Weights of a small transformer language model.
Size: 13 layers, width 320, 5 heads of 64, MLP 640 tanh GELU, vocabulary 22208, 18.2M parameters.
Architecture: LayerNorm before each block, learned positions, biases.
Training: a variant of Adam for these matrices, 325M tokens, 6958 steps.
Each number is 128 + 24 x the weight over its row's rms, rounded and kept within 0 to 255. Layers, rows and columns count from 0. Numbers have three digits each. The size before them is the row's rms in percent of the matrix's.

# v: layer 3 attention value, 320x320, rms 0.0403, rows 43-62, columns 256-319
# o: layer 3 attention output (transposed), 320x320, rms 0.0423, rows 43-62, columns 256-319
v43 089:146113147134157152136105079125144125123123114131128135129167123151195137110168135136045108143125092121178151146132101096125108122107169144112144127140114137113132117119152094097172132137157111
o43 091:097142098116088116124179149126071185107143114148165105093094109138112138154083132149194140100128125154127152116083152171151155163129110152154099152099139105134086118159167111125133140105153104
v44 107:144153129042137150136131115120105139115145130133136125139146160130109116112088119126171122117109038177133114082154116185138164146141146132131122140146122144124122114143135149101127149166158110
o44 105:123115128172160167116128148156167113134109137129161121111102123122176180117146129112076114176131189095095144099149137108156117135101112116134177097118143089126080125112125152156136113105111145
v45 105:135151137099105126130123122105082110121105173153125130158148125095117138125137119123127133154151095066121128157166111179148105136149089146117183136132155100155141131094123096155116128121129160
o45 101:120104127157169152115140139177180117134137141123123128118100162161147133138116135093065105142114116197144142074118129076135165085141164081137126116144115171111139135117123171139189108141106109
v46 100:153135117148113108154136121133105080141129165144119111141121132100092072142112132079164167141137137112119142125137135121155115132137078160126127103109156069118146165095115149164123110135147155
o46 093:126101170140138185126109157098159128121105116095132126113123097150149157127144107110112094142128137142135130105133129104109129090110147095134161139108118147137149095113119148131128131149097122
v47 079:127120149114146113158154091093163127125147143131130133107139115137103112133124131145084139179132100129111136144109117163179124129105092137089152152116111138141127088147144066177136138116074141
o47 069:108143103105126091143092127164124090136121125158148145181104150154145110120149107100162123104140141166146131157142121136092148126183123114132121100166105125097117142117135158092130127095173086
v48 099:103114115141124128169129095091111115137102145163126128138148116136135146107119098106104110145141157094158131148176101164108122138144125104122151148136132081151130119145106137070140139113127127
o48 090:141153122102160159085158159123160129129139137129139126145082150106124139168115161124080137113118084167134123083144164090162131110121149131083149110131119166120121112121166137154159093136118134
v49 094:167126123150107109163113138138177111139123133118132135125090144124075109130058146076153141130135120115127138076105126160105180126155133113117135120176074137142116120118108164146128124098096163
o49 087:083130151096130139135113138142101162113119110147103243132132098126175151139164119124159116095128142114121103142161134120144141141085113147151127126057170126118135115151127129112115156122146116
v50 092:131124125183110148110132141131182143117143161097135131116086156139122120168138121100128104159111087131127147143143140085175139107105134180089157142134125108091133148192126146198126155118172145
o50 091:133134147083110116084081113123160105128083124141133151151124117109112101097124124174146165113091129081093119123111112143108120157116113095144103143162120149133117125100109109110078131098113089
v51 102:122105142132120085138168139145108135131127112170128136106116109147145165134135118185144179127121133121104137153104148131133072119097108146140108134104159097130138104099144100180057127126124095
o51 108:153143107117144125096115070107153119133121139089132075139143156113080089123143143125076111144123133146136151129110119133119132121172149115109120114213082154127122144127117143101181100142128128
v52 095:105130127169127142081130181130161157146128105136124118138092105109115194134151126130140098165120123106125116120137137106103102135148139058152129120153132139150167126123113131107115102115093104
o52 094:133135120084155106145155097135108108155133171108100152141143186156154075113126150132089140115130103116132088149123133107146135099134129136088100110115130138142100142148135113122146123142123146
v53 092:121127141119115114134159159129082164131082127175124132154078117155132157130090085155155149140124136115136120134134145131143132113134122143152107122121142134143165109114147100119066140137092088
o53 106:173160100123147153101121064131153104128143138090115106108126160092120099098149130132054126139116155140132175100109137130152120134146143117100131100202091157117117150124120136138163090132140118
v54 130:177132087142098133155139104139168129105126168157129121164129166127093097129124106118178154146126055174116122118104132157134142121116115140108123128137117096107170110121111087146097125120139125
o54 125:104127154134147178082117167146163100123114118096115147093121099145170133115134136110067106142121193090107121082159128108149152140126123098162164131117167150143078117079122178139144149128128124
v55 091:123141097073148145108128160128072158118117120136112118151132138158133140126137133158105135094113155112137114119139148131123101120139160153152100107078157109106107145120140155126127152159174106
o55 099:182121110187136119100146078116170110126143153112107057131128149117097100114105142126088120186128122167130138119105134138119113115130132084098168137187116131151131153110130092129144094134071134
v56 089:120151155108129140134131116128123117103132139101117140148125153067118120123123119125148094127127042140145122104134133149132168115130113120084114125143138102180145144158103164123096113134200169
o56 086:093095137097132153121108134151163124144150155139123136104081132171147167096121135125150117125118153095059105118123110099137144147114166125167195139098155118100088124105138111152133152118065130
v57 083:129134115131120134134119108124169086119158152101139128095135122078166124120128167105134114128142104118105134109092120115095090124124118097085160122135086134125134122100109120121172109097127180
o57 095:087121150115114108151116178143101151129130118152120172142137108161134162142123125121205126092135127118134100142144118131129161138112116161164100140055177109120138112156139141128092165132142131
v58 094:111124140137116148105116168136083160143129143109120130142088082056121142118138127155143089112091181137124118111120138125140126114142135069138120131128163107160108193051106164105120118157159137
o58 085:144142124140125089157141117132151115105123124136109141126143161182136135146089126102143131114192084110110098171107074087131112103125147159110164108102121115137162155161129087143131128145063165
v59 087:111129095162134123115137093110110102139194126126129130133137077074134129122173124140091166126114092105138140136049135083165112125114115117133118129161157079156108143116094138157117093141137158
o59 089:086091150115110120165129163168144155120118135121127144139116141188142107175107158117174076137148103143121085152154099129103140093128138132149145155073121121112149136133157129116147145148113135
v60 089:126133095150121104173121144107131077124147123139128133120148183092085116129124127095151169134177114109128137107108134161152151140130089166119152134120125073129098131139120161176102078111182166
o60 080:142093152115181175102087138119174127116111129093098099139135072106134125137161116131129094123083113180118081118163150129096103117133144099130121162157140162100155122081125109130149151139089126
v61 101:140136135144116121114134162143110154129117156166129126142100159141083102115102108140218161117123129128138121143151143142123117127122112125144116134143114134157158127126121098100093133108065099
o61 099:152142120117161161122168083152157096152144111087117155091147118112177126110148127128019096170148172104119122122136147119163126105137120107119142085150129145123130156148107176160179136158132137
v62 102:121131150149093104141131154143116131138104170125127116136086136073110116147084099091158115155122151114145139176162133103145170112167078115127128142151150082178160162156094128109129135096159132
o62 104:124154107048156173109128094134155136136120100106128153099108155139153143102152128161091118091119110115121137119115132092157104158102179144082112109138096176106120142119144088172131104167092125